config.toml
n_layer = 11
d_model = 128
n_head = 2
n_kv_head = 1
head_dim = 64
norm_place = "pre"
norm_eps = 1e-05
positions = "rope"
qk_norm = false
bias = "all"
init_std_up = 0.0391
optimizer = "ademamix"
beta1 = 0.9
weight_decay = 0.2
Each number is 50 + 10 x the weight over its row's rms, rounded and kept within 0 to 99. Layers, rows and columns count from 0. The size before them is the row's rms in percent of the matrix's.

# q: layer 3 attention query, 128x128, rms 0.0725, rows 0-3,64-67, columns 0-127
# k: layer 3 attention key, 64x128, rms 0.071, rows 0-2, columns 0-127
q0 042:50 40 43 46 57 36 42 45 49 59 52 58 46 54 44 45 36 35 72 47 77 57 47 53 55 72 49 43 34 41 48 49 58 69 41 65 51 60 38 62 54 60 38 29 59 45 55 37 34 44 48 53 46 44 47 51 44 58 35 49 52 58 31 61 50 25 51 29 43 42 40 45 53 48 53 50 54 53 48 39 53 31 43 39 50 30 56 55 63 56 58 53 41 62 60 51 47 50 55 41 54 68 64 42 39 57 60 50 61 36 44 51 43 58 41 71 45 48 43 57 48 43 53 33 48 70 61 59
q64 072:55 54 48 46 38 67 41 43 41 46 43 47 41 55 57 64 50 66 32 49 28 38 61 54 50 37 35 58 47 56 44 45 51 50 50 55 54 49 57 45 41 41 56 55 49 60 58 59 66 70 47 40 39 48 62 42 58 48 66 19 56 52 58 33 48 67 57 74 65 59 48 54 48 50 39 40 54 54 55 57 39 63 66 57 58 68 51 43 35 47 42 48 60 41 45 43 37 58 41 46 36 35 37 44 55 46 20 59 49 53 52 49 64 54 63 40 52 41 53 47 52 48 39 60 41 34 46 41
k0 036:43 31 42 55 40 58 51 44 58 48 38 45 46 44 52 56 71 57 35 40 41 40 53 41 68 64 49 62 49 54 30 43 52 34 59 40 62 54 58 40 51 32 52 47 37 59 50 64 63 55 37 65 60 25 65 51 52 48 48 46 62 51 49 31 41 60 36 75 48 46 41 60 53 44 51 59 59 44 42 63 48 63 61 51 56 57 51 24 31 40 37 46 56 44 42 57 45 52 64 58 37 50 36 51 66 25 40 61 49 51 56 48 48 44 47 47 40 43 57 45 60 54 58 58 52 45 52 44
q1 034:48 40 36 33 59 27 50 40 53 58 35 54 59 51 45 68 51 49 63 59 65 41 42 38 56 44 60 55 49 50 53 55 71 50 38 39 63 61 38 40 52 58 63 50 62 43 60 58 56 51 54 51 51 50 37 50 38 48 57 43 49 63 54 54 46 45 45 42 59 44 30 44 47 45 52 40 53 43 32 57 69 35 60 53 49 53 35 52 58 49 51 79 39 53 40 55 45 34 63 45 61 30 34 34 52 52 60 35 52 37 45 57 43 65 36 41 53 63 74 42 53 68 49 45 37 46 52 55
q65 065:43 77 60 72 49 71 51 50 45 51 64 54 47 53 54 33 53 48 40 39 40 43 63 48 47 43 44 48 37 45 37 58 51 47 45 52 40 43 64 50 44 46 35 56 30 52 45 48 41 49 58 32 28 54 56 44 58 34 56 44 55 48 41 46 66 53 57 63 54 60 49 63 68 56 62 52 52 64 67 51 39 66 55 56 49 52 58 49 42 68 47 37 58 48 49 41 48 74 42 54 48 60 51 44 41 30 15 59 53 47 41 53 50 44 59 53 49 45 43 51 62 36 39 42 39 54 44 42
k1 035:42 52 44 56 50 44 42 53 50 56 57 60 36 50 37 32 38 48 44 62 54 46 55 45 39 48 48 57 39 39 39 44 40 47 53 64 48 49 54 68 47 57 40 53 46 59 62 34 52 49 39 43 55 43 44 47 59 74 57 49 46 42 51 36 55 37 65 35 47 40 64 47 58 48 16 49 54 55 51 48 31 57 49 45 63 59 60 45 46 42 63 61 61 55 71 44 27 61 23 29 52 45 43 47 48 53 46 63 42 48 50 38 43 54 76 48 63 41 38 57 41 32 53 62 53 54 53 51
q2 047:44 46 50 31 45 67 44 45 33 48 37 41 51 40 38 72 66 67 60 50 67 57 45 49 56 44 45 54 45 50 69 50 63 45 34 38 54 55 39 42 57 44 69 40 58 36 46 56 54 52 53 50 49 58 40 59 49 47 70 46 51 59 63 42 64 61 47 71 53 55 38 48 47 39 57 49 42 35 38 59 61 35 60 46 46 57 49 59 60 60 45 78 31 56 29 49 42 40 60 52 40 31 33 48 53 63 54 42 43 46 51 53 50 53 45 35 57 66 55 36 48 55 57 61 45 45 51 40
q66 076:48 60 53 60 67 47 74 53 58 58 70 56 54 49 55 35 34 34 60 45 47 48 60 50 37 42 69 47 51 39 44 72 62 44 50 55 45 36 54 59 36 59 38 63 37 48 48 46 39 32 52 50 40 38 58 44 44 40 42 65 62 48 25 53 47 48 52 31 37 43 56 53 56 57 62 41 56 61 57 57 57 57 45 69 58 35 54 52 54 62 44 41 58 68 67 45 55 76 44 54 51 60 52 60 46 37 39 60 54 43 45 58 46 39 54 59 43 43 49 53 64 40 45 34 57 61 48 50
k2 036:45 56 56 45 70 39 52 59 56 54 53 52 46 51 51 40 40 46 47 56 38 44 51 61 31 46 46 54 56 27 64 57 45 59 53 58 46 43 50 78 42 67 55 60 46 56 62 44 56 45 61 40 47 46 25 49 72 67 52 51 41 58 59 42 50 47 61 25 59 41 63 39 45 56 27 39 50 47 63 46 45 45 48 57 53 52 52 58 60 49 61 59 58 59 70 33 41 53 24 37 63 52 53 32 42 60 49 38 59 55 40 50 57 49 55 48 53 56 39 51 36 38 34 63 49 51 51 43
q3 047:54 58 44 51 50 40 67 55 65 58 59 53 57 56 46 38 43 39 56 42 39 47 47 50 40 53 49 34 54 64 42 54 34 56 56 52 54 44 54 54 37 55 37 63 46 56 48 38 32 39 33 50 60 53 61 65 58 57 30 52 40 43 45 44 40 36 44 21 44 54 71 49 57 60 54 61 35 68 52 36 28 63 38 44 53 33 50 44 47 42 56 23 56 56 48 56 55 54 45 56 48 63 73 61 52 51 42 36 61 50 65 54 44 40 53 62 39 43 50 44 45 57 58 34 63 52 49 53
q67 081:52 56 55 57 34 66 32 55 45 41 43 43 46 46 58 62 64 49 38 61 46 51 58 48 63 52 38 53 56 56 51 21 55 54 58 48 57 57 49 44 67 36 57 33 53 63 51 61 63 67 51 45 44 69 50 43 54 61 70 32 43 42 56 59 58 62 49 75 68 62 42 67 54 43 45 52 45 39 56 60 39 58 58 39 44 75 51 47 44 49 50 54 45 39 44 45 37 39 58 42 52 38 43 28 44 56 39 60 47 63 43 38 54 56 51 45 55 52 44 51 47 53 48 72 36 35 42 46